Weights of a small GPT-style language model, trained from scratch on English Wikipedia: 2 heads of 32 (1 for keys and values), MLP 256 SwiGLU.
Each number is 128 + 32 x the weight over its row's rms, rounded and kept within 0 to 255. Layers, rows and columns count from 0. The size above them is the row's rms in percent of the matrix's.

# layer 4 attention query, 64x64, rms 0.19, rows 0-63, columns 0-63
size [ 99  86  85 102  83  84 108  84 101 118  87 106 129  96 117  90  80  84  84  94  81 104 100  90  86 106  93 133  91 110 123  89  66  82 102  95  67  98  94  85  98 123 110 112 148 121 119  94  69  71  81  93  74 109  82  92  89  89 121 133  94 105 143 116]
[[115 135 185 104 135 144  78 157 177  81  94 142 167 121 133 119  84 129 100 179  96 120  91 110  79 112 114 132 156  75 140  96 117 105 133 141 135 116 125 188 193 116  59 126  68 109 171 138 116 150 129 183 103  75 120 159 110 129 125 142 158 156 190 146]
 [176 110 100 143 105 191 156 182 139 138 169 125 124 102 122 128  88 109 107 153 151  93  86  84 154 116  66 117 168 134 118 145 107  85 150 163 178  94  79 113 159  71 100 146 143 157 146 112  38 102  85 143 148 115 136 165 102 149  94 127 113 180 112 142]
 [106  87 149 113 156 136 143 147 105  89  84 156 103  93 109 127  86 140 108 152 150  98 115  89  86 155 108 104  96  91 110 121  60  94 126 144 152  94 124 148 190 102 126  93 147 174 143 104 143  80 142 194  96  72 128 130 167  88  67 205 155 129 133 140]
 [143 140 151 111 137 118 104 116 125 128 106  80 168 192 154 118  95 185 122  93 110 149 173  92  74 103 153 169 158 138 172 138  90  69 140 146 109 109 132  89 147 187 108 111 117 183  80 120 160  95 166 153 114 142  71 165 140 163 201 104 146  99 141 123]
 [164 131 105 131 140  86 127  99 104 154 121 112 144 150 189  96 118 106 111  51 110 153  99 138 162 120 181 141 142 165  74 174  87  88 152 126 111 181 125  95  77  88 140 156 167 147 138  93 136 136 199 159 111 171  84 154  98 108 143  62 129 137 153 148]
 [ 87 126 163 119 121 157 134 107 129 147  68 146 158  83 114 128 145 167 144 180 133 119 160 135  99  76 100 129  80 151 119 105  87 108 111  81  90 128 198 161 174 118  90 114 106 139  97  75 121 137  92  88 145  78 161 196 139 155  76 152 187 145 140 112]
 [146 106  56 116  69 135 105 191  99 119 124 131 109 146 110 163 165 137 143 198 102  99 127  53 122 102 164 109 112 158 105 103 146 136 136 162 103 118 154 115 140 136  96 114 129 173 119  76  78 178  67 135  80 141 155 119 124 113  91 122 170 151 151 189]
 [125 117  95  71 161 135 108 186 123 104 111 118 115 131 115 114  95 100 179 173 129 155  94 148 152 134  93 152 121 138 138 126 114 135 103  97  60  91 182 159 140 174 211  99 120  70 147 121 102 163  62 130 129 122 140 167  85  91  63 140 108 112  97 148]
 [144 130  89 121 107 135 200 141 104 164 107 168 171 173 115 126 105 159  76 131 119 110 105 165 115 131  94  82 156 102 166 160 140  99 156  80 208 114 149 125 151 134  91  45 120 119  49 135 145 100 139  86 111 100 174 112 111 135 142 167 129 122 139  93]
 [121  89  96 137 179 169 159 156 182 105 149 148 121  91 170 121 167 115 168 104 128 105  91 141 129 210 185 134 104 134 133 117 167  74 189 162 162 153 119 137  89 115  97 152 133 155 190 174  73 133 159 169 124  99 107 153 120 109  74 117 120 137 121 130]
 [164 117 134  90 109 137 149  81 148 161 127 115 135 150  96 157 135 125  64 143 131 162 117 155 116 119 176 124 187 187 137 123 127 157 121 162 146 199 135 165 150 170 113 102  60 134 145 112 142  90 149 138 146 139 177 146 116 212 211 141 175 131 153 128]
 [142 136 154 140  70 138 163 115 105 130 173 172 181 164 169 111  71 140 130 140 186 141 151 130 113  94 133 126 151  88 138 121  96  51 115 124 144  56 124 115  83  94 147 132 196 188 139 159  86  92 158 158 131 105 116  93 142 107 124 143 137 115  77 165]
 [152 139 131  75  98 166 125 111 111  94 139 107 107 171 149 125 128 119 124 139 156  97 156 119 127 103  52 104 145 114  83  62 122 139  50 155 107  89 127 184 221 120 136 121 101 102 101  80 142 133 108 134 180 106 168 136  61 116  86 156 122 126 131 126]
 [154  87  90 112  85 138 122 132 110 110  96 103 166 134 185 140 100 129 173 208 149 165 132 178  84 122 127 108 112 150 115 170 135 152  94 121  86  61 159 110  65 150 137 167 143 173  75  72  80 144 153 113 115 137 115  94  95 118  82 135  92 142 147 140]
 [ 70 116 135 157  88 192 115  93 111 117 114 126 117 142 136 108 175 152 148 110 137 106 120 193 168  86  70 164 147 116 127  95  98 168  83 150 100  99 167 191 154  84  99 159  69 109 109 115 134 140  70 145 144 130 126 129  70 114 145 151 100 109 138  66]
 [119 100  91 132  87 133 104 134 136 119  85 108 159 102  96 146 168 152 123 181 111 171 135  72 120 136  90 131  97 162 118 151 175 135  86  43 100  97  85 118 121  98 124 117  79 133 168 125 195  94 121 187 151 178 128  82 118 149 148 142  96 175 175 132]
 [184 131 111 112 179 116 133 175  79 136 112 136 163 109 149 116 103 151 180 113 147 148 121 122 170 116 161 117 148 179 138 183 143 103 184 107 124 138  84  99  54 133 192 102 186 180 123 122 133  95 152  90  78 167 122 117 184 118 165 125  98 139  99 116]
 [ 96 171 173 176 113 132 108 147 137  88 154 100  94 144 134 133 139 181  70 139 142 137 106  69  95  80  73 144 132 103 102 111 124 166 108 175 100  56 102 127 191 108  52 115 130 146  75 156 135 114 113 167 147  87 153 179 118 159 127 133 110 131 138 137]
 [134 155 175  94  85 185 134 155 158  99 143 113 130 145 110 136 134 163  58 140 120 160 139  84  96 122 103  99 148  88 132 111  75 180 109 160 127 135 164 119 193 137  50 178 142 133  65 110 102 114  94 184 164  78 130 153  84 139 118 134 126 142 151 106]
 [133 139 159 164 103 130 170 116 109  68 137 136 122  94 104 182 101 133 106 115 180  96 180  59 101  82 124 116 186 134 114 120  68 130 118  96 148 156  91 141 208 107  76 184 131 111 135 115 142 104  79 140 153 119 186 125 148 158 139 159  99 123 160 109]
 [104 107 138 125 134 128 146 105 118 112 133 144 195 123 123 128 174 136 115 111  68 126 144 115 102 121  85 124 131 104 134  71  94  99 111 135 140  75  97 135 176  92  62  96 126 142  96 115  41  94  89 192 154 107 123 157  88 173 137 205 147 163 159 116]
 [136  74 101 108 107  87  79 147 130 131 106  93 117 157 125 120 102 117 147 145 152 113  40 121 158 181 100 115 137 126 123 163 119 140 100 129 114  54  69 112 102 172 162 121 155 113 134 182  62 142 113  86  86 129 122 128  96 129  89  57 124 116  93 177]
 [145 131  92 125 126  83 115 151  99 156 106  93  96 154 165 117 153 115 145 119 101  97 142 165 150 177 189 119 129 139 141 152 102  92  95 112  84 192 112  80  61 157 152 123 167 189 138 130  92 141 149 190 125 137 142 108  93  61 194 136 141 147 144 175]
 [141 102 119 120 125 132 171 169 105  90 181 150 131 117  78 142 142 164 113 175 101  66 157  83 122 111 120  80 150  92 124 113 119 137 112 132 133  89  97 122 192 183  19 101 125 127  77  98  81  96 100 142 141 105 130 164 160 102 122 161 142 157 148 129]
 [108  93 135 124 183 107 106  86 113  97 162 187 135  98  41 123 130 100 178 147  99 150 163 191 136 115 150 111 123 101  84 155  83 142  67 122 133 183 121 111 122  87 125 147  94 161 128 139  69 161 129 129 103 104 111 146 124  62 157 107 113 134  84 161]
 [189 132 154 125 143 106 169  92  87 116 131 151 192 110 129 141  66 146 140  71  98 116 154 150 156 147 130 126 122  80 128  95 117  94 228 103 102 150 109 110  74 134 147 138 143 167 139  99 155  82 139  62 136 146  95 111 181 180 132 126 131 146 163 135]
 [137 155  66 101 104 158 131  95 153 176  75 119 130 148 168  88 109 115 117 160 142  81 115 139 152 123 124  70 114 140 147 135 136 138 151 152 140 174 106 181 121 130 153 140 156 156 100  81 153 108 175 105  64 113 112 147 112 111 212  39 155  97 142 150]
 [125 138 118 165 119  85 130 145 160 119 127 130 167 121 145 193 109 133 209 103 105 108 146 152 128 121 204 108 115 103 147 144 189  97 133 136 158  97  96  86  19 114 121 149 160 126 137 179 133 129 129 134  79 141 124 161 125 117 171 123 140 138  91 195]
 [111 114  93 150 181 140 175 154  82 146 149 137 129 149 141 144 114  83 106 166 148 113 158 138 163 151 132 190 116 115 113 145 170  83 147 192 159 108 132 192  62 151 152 127 184 160 136  88 100 132 145 132 122 150  97 165 152 114 200 138 125 175  65 148]
 [126 180 159 130 161  76 139 102 191  60 129 104 138  53 133  90 130 159 132 126 117 152 148  94  78 137 137  97 176 172 132 131 126 121 158  70 142 158 119 184 116  94 121  93 142 124 140 211 148 141 130 142 153 106 114 135 109 150 205 118 114 124 163 161]
 [159 126  85  62  62 181  76 139  73 138 130 148  62 101 119 168 178  72 140 161  85 112 145 190 120 118  95 118 169 134 150 132 172  88 110 101 112 164  80 178 121 152 141 141 123 156 169 125 146 113 138 149 156 130 149 101  98 153  98 135 148  96 140 118]
 [134 120  81 175 170  78 133 144 148 151  85 120 174 120 138 170 139  62 168 135 112 155  53 164 131 115 159 135  69 105 126 172 124 132 150 107 117 133 165 121 137 133 161 147  93 148  72  99 116  79 103 153  94 137 172  80 179 124 105 191 121 146 168 147]
 [137 167 113 135 101 131 101 160 104 127  95 173 134  41 124 130 115 144  77 150  86 187 130  81 130 124 100 141 154 132  86 110 149  93 178  95  80 127 178 164 131 133  88 141  91 138 177 123 171 188 131 157 171 129 144 138  93 124  87 165 135 156 180 171]
 [168  89 144 150 145 108 138  86  81  99 112 153 146 155 129 152 103 179 129 174 142 112 117  76 156 107  79 150 111 162 117 103  96  86 151 178 149  77 104 116 177 131  91 106 118 167  44  94  85 106 127 138 141 124 112 162 173 152 195 151 119 167  91 149]
 [150 171 139  92 174 128 179 101  90 137 108 144 104 171 127  90  48 119 140  30 148 118 141  93 152  75 115 114 140 124 127  94 136  86 178 146 143 139 102 119 204 111 115  84 113 133 128 121 147 120 132 138 133 114 104 148 177 146 103  95 190 172 143 104]
 [105 155 141 143 143 114 139 142 131 197 137 141 139 139 131 158  82  91 168  90 142 179 121 213 173 158 128 160 124 103 119 151 169 102 149 102 141 145 173 125  91 155 162 128 195 132 124 157 136  97 143 131 107 182 131  94 172 138  89  72 149 174 192 168]
 [168 167 133 136 108 149 157 150 117 168 176 139 118 123 165 103 203 134  64 134 145 109 136  94 139 122 171 108  62 119  95 197 141 127 126 171 236  91 116  92 114 135 155 124 188 116 143 114 151 118 130 134 128 140  74 121 131 131 135 154 173 122 140  93]
 [108 131 143 116 142 170 120 102 113  98 166 109 131 125  62  95 150 124 144  78 127 121  94 100 139 133  65  91 142  74 117  59  86 124 121 111  80  99 118 178 180 142 118 151  95 117 125 119  62 122  63 138 159  53 132 158 104 164 101 135 154  78 129 133]
 [125 142 101 133 157 123 137 119 124  63 119 106 102 128 141  88 164 138 100 106 107 144  96  42 140  68  91 133 129 161 134 137  99  93 115 159 148  77  96 162 226 121 148 125 124 107 158 155  80 170  96 190 125 120 171 168 119 155  88 137 147  83 112 117]
 [193 146 116 136 126  97 180 143 100  85 109  84 134 103 118 143  74 189 154 139  86 185 152 133 128  92 177 132 123 124 128  93 114 159 165 105 106 194 119 130 151 153 122  97 192 204 126  77 155 142 142 162 120  95  87 121 157 162 156 155 126 160 150 133]
 [116 121 139 151  62  84 149  78 115 143 174 151 123 153 136 178 175 136 139 213 126 144 150 135 108 111 171 113 113 109 111 169 118 194 134 102 110 123 120  64  93 131 157  96 166 116  89 121 125 124 166  42  69 142 120 118 129 160 147  92 125 158 136 162]
 [150 103  79 155 149  58 130 142 147 163  84 120 138 108  97  97  93 131 133 118 142 146 171 191  84 106 204 124 108 102 115  88 124 158 190 130 100 146 147 146  63 142 116 124 159 159 115 141 170 111 158 116  69 156 125  94 182 144 180 116 155 165 153 145]
 [193 133 124 140 163 218 103  98 111 131 109 117 133  94 158 132  89 140 143  72 198 101 124  66 136  79  92 111 184 108 112 121 150  82 157 217 150 130 129 146 156 141 117  88 101 111  98  90 148 118 112 105 120 141 172 133 138 100 104 140 107 108 119 100]
 [141 148 110  90 146 115 154 127 119 132  97 187 203 164 133 103  74  99 148  91 121 148 150  89 122 139 131 118 171 131 141 120  67 121 193  65 125 118 142 126 150 127 106  44 110 124 116  99 190  98 149 120 183  72 101  80 143 139 128  93 147 131 148 162]
 [100 145 177 125 148 143  49 128 176 122 119 167 118 117 149 113 130  93 186  83 124 116 110 103 139 121  93 120 179 136 162 133 177 110  66 147 157  96 113 169 167 147 175 135 109 125 156 163 135 132  17 153 129 108 136  92 121  88 107 131  95 169 108 132]
 [114 135 126  91  70 121  69 110 138 159 101 144 113 110 116 141  90 132 144 144 116 112 133 167 114 141 116 135  97 120 143 255 163 151 103 161 131 115 137 164  52 140 155  70 158 134 112 157 156 111  82 124 107 153 143  77 118  82  84  92 110 119 111 139]
 [ 94 117 177 159 159 114  98 143  91  72 129 126 128 147 103 120 138 101 132  79 108 103 144 108 164 125  70 183  73 188 118 156 149  97  86 160 131 168 154 144 180  99 151 154  92 135 137 155  74 135 113 142 115 156 153  94  72 146 105 205 119 128 140  72]
 [163 117 112  69 154 106  90 136 124 202 100 102 127  66 146 121 106 116  77  98 111 118 173 120 110 118 162 136 130 108 142 130 163 130  90 110 120 102 112  88  67 113 101 163 115 139 154 122  99 105 191  62  67 186 194 160 109 115 142 110 156 146 157 126]
 [179 157 154  98 153  90 114 142 100 161 124 150 154 170 183  98  94 110 126  61 125 196 125 123 131 100 231 137 142 151  84 136 110 108 167  92 132 134 161  73 105 121 117 114 180 132 159 107 188 173 146 116  99 128  86 101 141 136 115  87 126 132 138 139]
 [118 148 154 139 108 185 109 113 115 138 108 126 139 143 132 101 175 138 128  67 133 133 122 147 147 107  82  88 136 111 114 121 183 158 157 106  79 136 157 182 200 117 117 111 116  36 120 195 142 137 141 141 143  85 131 122  85 141  55  94 182 164 146 104]
 [ 93 161 105 148 138 172 145 137  80 136 175 151  87  85  80 150 123 143 119 172  73 114 118  91 122  81  57 132 138  59 133  82 148 126 103 161 148 112 117 162 160 143 117 123 150 154  98 134  61 104  67 155 122 109 152 167 130 102 123 193  92 141 137  99]
 [136 137 129 207 160 143 202 106 119 151 121 120 103 184  80 165 151 128 111 118 136 123 115 100 110 110  91  86  92  94 127 144 114 115 135 163 186 107 123  80 189 113  87 107 110 138  98 132  93 147 133 115 192 117 139  57 198 166 143 129 171 111 112 136]
 [137 143 103 145  42 164 132 124 106 127 204 130 125  24 137 165 121 158 107 181 112  73 151  97 118 134  94 121 127  98 123 120 113 114 150 164  95 110 135 147 157  93  99 122 177 135 150  99  92  83 105 159 149  95 160 143 153 167 143 191 149 148 128 144]
 [158 127 142  98 133 148 131 114 126  95  79 150 101 176 127 106  50 157 167 115 149  91  93  79 162 154  83 131 137 115 148 174 177 165 133 131 106 108 136 130 199  95 111  66 115 126  82 140  79 198  99  93 121 108  94 159 115 102  84 108 138 122 103  90]
 [149 127 146 139 124 113 112 136 140 132  97 142 120 109 142 153 114  77 169  73 136 154 125 179 167 172 180 157 132 134 111 155 148  94 126  87 172 142 125  96  46 118 204 164 136 135 163 148 195  93 169 100 111 116 121  47  78 132 127 108 161 162 120 130]
 [139 114 125 149 151 153 157 147 128  72 131 150 101 112 118 133 126 129 156 144 124  88 150  54 133  96  94 115 125  98 122 130 126 161  85 152  99 139 108 144 225 113  61 111 113 144 105 103  48 142  57 145 182  81 133 184 133 119 135 148 122 154 122  74]
 [ 95 157 168 125 140 108 173 101 185 137 195 161 127 161 165 103 165 122 102 150 169  91 152 155 127 162 107  60 119 133 134 149 130 154 150 118 161 106 174 131 147 146 131  73 134 132 149 117 130 197 126 145 150  95  62 136 207 156 160 157 139 142 119 184]
 [105 143 139 153 188 111  93 159 151 161 158 125 193  84 128 116  86  84 161  53 115 155 186 154 140  92 107  80 100 164 161 156 132 111 198 115  88 138  86 147 119 108 113 138 157 145 154 160 133 114 122 156 145 174 124 142 147 106 137 141 173 172 157  70]
 [189 120 179  90 127  97 123 111 155 150 110 152 185 147 139 129  57  98 170 133 136 168 131 142 149 140 175 117 138  97 126 150 155  82 164 129  84 106 175  91  88 101 136  84 158 149  77 114 191  85 127  97 114  92  86 121 136 118 110 133 164 189 119 178]
 [175 126 110 168 164 144 125 109 116 104  89 154 149 117 144 162 108 149 169 105 121 155 143 174 178 117  83 176  87 130 139 145 128 103 178  64 187 137 137 108 119  80 122 134 167 137 169 100 102 165 133  37  98 176  72  89 133 154 110 133 126 164 152 149]
 [102 116  74 152 199 110 152  89 139 143 119 174 132 120 147 122 160 130 106  54  59  95 149 160 137 168 145 160 118 110 138 151 158  64 170 163 135 145 101  86 139 206 142 182 135 171 154 136 134  71 140 148 146 171  96 112 128 109 116 138 126  98 110 109]
 [124 137 106 131  93 169 151 157 125 145  97 150 112 177 168 142 186 109 114 129 125 182  84 120  86 118  44 126 113 143 171 110 107 109 116 192 165 139 145 149 163  99 102 154 105 155 120 150 101 181 132 146 162 114 156 149 139 128 184 185  95 182  70  93]
 [169 122 148 169 146  91 118 164 151 119  89 116 124 175 103 160 152  58 140 243 110 175 192 143 140  89 142  95 169 117 111 103 152 167 145 137 130  90 130 131 155 140  75 130  99  82 131  80 157 156 106 147 153 112 164 111 137 138 147 124 138  89 143  99]
 [ 89 171 162 180 149 187 120 120  68 110 146 185  95 156 164 121 133 129 108 163 103  91 155 139 101 174  79 143 123 171 138 104 133 109 134 159 126 158 160 143 111 106 130  82 120 182 153 163 186 164 171 132 175 153  96 151 140  73 136  87 122 126 170  82]]
# layer 4 attention key, 32x64, rms 0.183, rows 0-31, columns 0-63
size [107  78  81  96  87  84  84 119 102 118  94  90  96 122  92  88  83  97 110 100 133  87  98 138  88  95  95 123  90  92  93 102]
[[119 133 105 132 125 162 126 132 157  82 126 152 135  83  92 141 160 152 113 181  96 115 136  72  73 134  90 128 114 108 127 125 123 147 147 163 101  95  95 151 234 119  97 138 104 135  69  68  76  83 113 130 158 110 127 172  85 152 128 180 160  96 117  88]
 [118 117 141  99 132 101 133 152 126 187  88 137  89  97 106 122 181 136 140 158 151 130 155 138 146 176 124 121  75  97 109 167 122 143  76 136 204 107 139 117  12 145 116 127 102 133 111 148 111 159 136 147 163 161 179  72  87  76 123 143 163 144 138 151]
 [150  95 157 146 110 127 106  57 152 132 141 159 178 132 171 117  92 114 159  81 134 157 216 142 127  67 170 128 112 221 127  99 123 131 104 121 113 159 145 147 131 101 131 163 131 128 111 145 153 187 100 198 147 144 107 138 162 101 110 122  94 102 142 168]
 [148 190 157 115  91 132 123 143  87 117 101 119 160 204 127  73 130 127 175 189 145 152 118 151 182 180 104 140 140  98  87 136 152  81 177 155  92  55 145 119 157 135 165 125 115  99 136 121 136 173 124 142 136  99 145 108 114 151  85 158 160 175  84 101]
 [123 100 140 123  91 117 118 164 162  69  66 103 103 141  80 135 164 112 144 196 115 125 162 139  92  61 150 146  91 109 200 111 170 140 108 132 143  83  79 110 164 132  97 101 136  88  73 108 126 124 128 117 126  94 136  87 129 190 119 117 126  89  69 147]
 [171 150 174 126 132 139 121  77  97  82 105 140 119 212 116  86 193 115 155 145 116 148 113 105  91 110  95 113 138  96  97  93 131 137 139 112 111 104  71 126 218 131  53 134 153 128 125  95  97  71 108 109 146  80 110 180 112 148 132 132 152 127 112 110]
 [145 107 161  80 152 111 149 122 170 140 143 109 112 127 102 139  92 128  93 128 177 144 147 180 141 192 138 106  61 127 183 100 139  83 134  85 124 147 150 126 118 120 192  76  57  81  70 139 170 143 168 119 107 119 147 114 148  88  82 171 153 160 134 112]
 [142 144 126 149 127 150 150  93 129  83 120 126 134 127 123 144 155 117 119 189  84  95 110 107  77  89  63 118 144 157 141 121 114 162 166 127 116  82 108 119 219 148  67 126 145 166  78  42 128  76 123 137 137  81 148 167 137 133 148 178 120 134 117  83]
 [173 144 138 157 171 163  86  82 128  97 113 110 111 136 112 183 195 132 130 102 144 139 154 110 114 152  89 187 129 182 120 142 124 111 157 161 101 146 116 130 219 163  94 116  78 116  96 107 117 101 121 156 169 129  57 141 163 130  64 170 133 146 117 143]
 [169 180 135 111 107 168 128 138  77 104 153 152 124 141 104 159 138 209 156 112 105 107 147 107  96  85 104  98 142 143  99 124 148 149 145 142  93 137 103  94 255 111  76 139 116 103  90  56 117  98 105 146 140 110 131 151 152 143 138 154 132 115 117 101]
 [145 122 107 152 153 140 131 188  90  93  82 150 157 167  89 162  68 151 154  82  77  97  71 129 144 223  88  94 137 112 131 130 124  88 130  86 111  81 115 132 146 145  94 102 105 135  67  86 176 111 124 145 101 131  75 158 148 135 134 111 119 139 126 103]
 [163 116  75 124 149  82  67 116  93 143  94 118  61 165 117 139 146 168  55 133 126 125 104  91 103 147 146 148  86  98 117 176 133 169 119 178 115 143 144 142 211 146 172 103 178 154  92  90 138  86 144 105 102 124 131 152 161 119 104  98 175 147 133 120]
 [120  85 126 110 110 119 148 163  75  90 115 161 160 115 110 137 113 224  75 144 180  95 151 127 139  80 116 135 127  94 110 176 109 205 124 141  90 185 118 117 182 121 153 140 131  49  90 122 111 175 141 133 123 107 103 141 149 118 100 153  89 152 116 121]
 [ 99 123 139 139 137 156 167 148 212 136 159 135 123 143 141 144 195 126 100  73 123 142  95 114 101 129 131 112 132 131  92 158 140 112 165 118 122  95 101  85 194 103  54 174 147 117 188 142  97 117 124 132 126 167 205 136  74 116 121 177 152 100 170 120]
 [126 162 147 112 171 146  44  76  70 117 163 143 131  94  85 157 119 143 144  67  95  84 123  81 190  85 172 125 153 134 161 121 134  66 113 128  96  71 103 122 112 136 130 103 125 139 176 132 110 156 121 144 130 139 139 111 120 148  93 140 137  59 161  83]
 [103 104 128 105 150  52 129 144 127  99  90  92 103  91 133 152 121 106 105 113  66 150 103 155 164 126 129 165 119 148 105 135 112  89 158 165  69 216 116 119  81 143 133 126 197 120  56 133 142 137 124 134 141 140  87 159 176 145  91 141 153  73 103 103]
 [134  86  66 106  72 115 107 122 112 159  86 156  74  38 120 109  89 144 144 170  82 104 162 122 144 163 128  95 102 149 114 198 151  78 110 169 150 127 145 131 112 126 105 115 117 141 105 162  82 177 128 167 124 169 120 110 107 118 140  89 133 143 122 195]
 [128 136 133 152 155 148 141  98 167 109 139 154 164 100 125 126 152 106 105 106 101 131 152  85 112 123  61 105 109 130 158 121 115 156 186 128  87 108 139 138 232 121  64 107 148 130  86  82 118  39 114 120 153  80  73 140 136 146 104 167 174 107 109 116]
 [125 113 152 125 127 156 168 170 152  85 128 117 118 112 106 125 181 125 124 174  93  85 122 108  62  93  91 126 141  99 138 120 148 160 134 122  94 115  91 123 216  93  73 142 110 117 118  88 128  33 108 119 124  82 127 139 196 124 156 178 153 123 115  89]
 [113 129 135 160 156 130 159 123 144  88 152 115 160 148 137 148 171 145 150  95  79 124 154 108  82  99  71 135 101  99  99 102 125 113 129 169  97  92  98 153 239 117  71 136  93 116 111  56 128 108  95 135 160  89 123 171  90 171 121 159 155 134 106  86]
 [131 162 128 153 134 154 150 100 164  78 132 150 122 129 100 159 183 125 129 162 112  82 144  90  87  87  97 110 125 129 140 108 113 187 116 118  89 106 117 133 230 139  36 135 133 126 109  75 137  65 133 131 147  85 150 185 117 145 117 148 160 128 115  87]
 [157 201 182 112 146 111 190 154  73  92  93  87 117 111 154 137 111  75 104 147 132 125 175 105 162 138 111 164 140 124  85 154  91  66 132 157 135 137 192 135 117  93  97 114  78 154  90 137 119 158 116 159 182 132  69 131 100 171 137 138 116 129 161 119]
 [ 98 102 112  89 122  84 162 132 128 158 156 178 127  79 168 104  44  92 153  98 145 167 108 137 134 131 147 123 164 103 147 142 156 130 112  89 148 134 173 144  57 142 153 167  98 146 161 174 182 157 142 127 122 190  64  94  98 128 110 153 151 126 100 169]
 [121 139 133 168 137 157 128  72 144  99 116 162 138 146 103 146 158 138 154 142  97 120 129 102  75  81  68 111 124 125 114 124 132 184 160 148  88 101 114 150 237 135  56 155 146 147  81  90  90  79 102 113 152 127 176 164 128 157 104 165 164 125 126 106]
 [130 115  92 140 201 117  91 177 109 101 121  90 142 127 136 140  82 158 149  34 140 125  74 178 162 142 103 178 126 150 197 134 154  88 168 151  92 157 135 141 142 147  93 148 144 119 165 192 147  95 142 110 130 144 111 166 140  91 137 137 176 151 155 149]
 [140 143 148 129 122 174 121  92 139 164 123 124 201 171 160 166 123  75 137  89 103 105 168 193 137 139 165 199 153 120 104 128 119  70 157  45  88  63 117 127 106 124 111 130 165 132  96 105 131 111 148 153 132 129  76 132  90 105 147 164 137 119 170 147]
 [111 117 148 153 111 100 163  76  84 126 118 141  80 189 156 171 138 144 157 139 114 150 144  87 103 125 174 123 108 123 142  87 127 128 157 134 137 156 180  63  59 188 143  99  60 164 107 135 155 103 130  83 131 162 168 115 126  69  83 153 130 102 125 167]
 [127 103 131  74 131 132 120 133 138 175 109 116 172  89 122 115  97 159  94 107 133 116 115 135 137 152 128 129 203 119 114 145 124 120 171  81 128 140 102 144   0 127 160 179  93 148 177 139 163 146 148  77 128 127 155 117 135 108 176 124 100 104 100 136]
 [154 124 120 102  99  65 130  97 142 125 161  55 129  69 128 175 134 163 107  93 108 162 110 191 174 142 126 107 135 172 104 143 139 118 159  66 164 184 153 107  85 146 156 103 179 130 142 177 126  97 163  89 165 121 127  94 146  77 131 164 128 138 137 168]
 [109 141 108 117 113 154 176 154  79 170 187  99 102 117 128 167 145 115  76  78 210 163 155 106 118  72 146 153 185  64 105 176 124  80 122 129 139 172 148 138 116 111 111 153  79 121  96 157 105 148 112 125 150 129  95 124 146 122 102  80 146 113 102  77]
 [119 115 155 167  63 143 178  90 136 121 122 125 155 103  81 157 108 134 155  92  91 145 118 144 140 152 124 169 169  99 130 151 106 189 162 122  86  77 105  68 100  86 111 168 125  98 163  74 139 173 103 118 163 181 144 127 104  85 168 102 145 123  62 111]
 [ 86 170 164 129  94 110  89 108  94 155 217 100 141 144 109  54 154 126 130 132 125 149 118 144 125 177 121 168  86 153 106 105 128 161  93 208 145 104 111 110  89 163 155  79 153 103 103 152 181 144 145 131 196 145 127 142 151 149 147  74 129 143 121 119]]
# layer 4 attention value, 32x64, rms 0.198, rows 0-2, columns 0-63
size [113  99 103]
[[107 135 164 121  91 187 132 168  76  78  96 153  78  96 138  92 117 114  93 111 160 187 107 212 144 151  90 124 141 146 111 115 135  96 152  86 113 169  78  92 168 109 122 108  60 145 116 154 150 140 177  96 120  96 136 142 184 147 143 140  97 117 134 153]
 [165 102 144  80 119 132  95 100 157  96  98 145 122 113 110 130 160 121 123 149 144 117 126 148  88  93 146 165 211 143 175  95  95 142 133 156 158 131 121 184 147 191 159 207 184 115 121 162 137  97 179 110 123 133 151 116 144 175 118  80  99  56 139 116]
 [ 78 143  95 169 186 129  94  95  43 151 133  98  65 126 172 159 110 156  90 207 148 110 110 142 126  82 130 112 128 166 122 106 125 104 142 135 151  96 152 109 150  91  99 100 113 103 130 122 103 165  99 205 105 142 136 118 136 110 103  70 112 168 148 145]]
# layer 4 attention output (transposed), 64x64, rms 0.244, rows 0-2,32-34, columns 0-63
size [121 110 109  88  96  87]
[[142 126 160 106  85 115 145  72 123 101 107 138  89 144 110  62  87 144 102 109 178 127 177 100 158 175 112 133 150 149 103 116 125 133 142 105  98  69 131 127 127 140  88 141  81 125  85 161 158 208 132 127 187 135  92 187  62  95 119 128 140  84 164 140]
 [144 132 173 163 131  65 142  84 185 127 133  97  87 108 159 129 144 112  88 112 137 161 133 166  77 188 142 177 138 141 143 124 133 114 107 134 122 104 172 162 119 133  73 164  81 149 184 162 115  57 144  98 115 106 124 112 124 190 120  88 106  73 112  84]
 [141 161 102 135 111 156  71 225  91 104 145  65 113 114  93 129 107 143  95 145 104 120 146 126 102  85 151 111 102 138  86 103 177 100 116 165 136 146  97 102 174 112 160 185 173 166 131  95 158 106 163 195 166 178 112 159 138 141 136 135 166 144 117 131]
 [125 154 136 127 116 104 142 134 119 123 142  66 166 164 123 117 145 141 151 116 147  76 129 159 211 160 181 165 121 102 109 122 121 107 172 147 150 125 130  22  81 103 117 116  93 134 156 142 104  85 143 101 125 210 126 113 184 112 123 192 127 116 124 105]
 [ 77 174  85 129 137 118  85 172 127 172 116 138 111 147  89 134 132 135  62 111 131 101  86  99 131 126  97  76 127 100 170 190 142 141 143 120 161 173 127 176 116  96 126 182 124 108 124 141 165 227  94 146 116 136 176  93 118  92 151 172 124 121  89 136]
 [100 144 135 119 194  82 122 172 127 155 172 147 129  95 104 153 170 140 166 128 161 136 107 168 148 123 116 154 122 168 196 168 127 100 163 133 152 121  97  88  84 227  84 138 164 140  97 123  63 113 112 173 154 122 134 147 151 102 112 148 117 175 170 123]]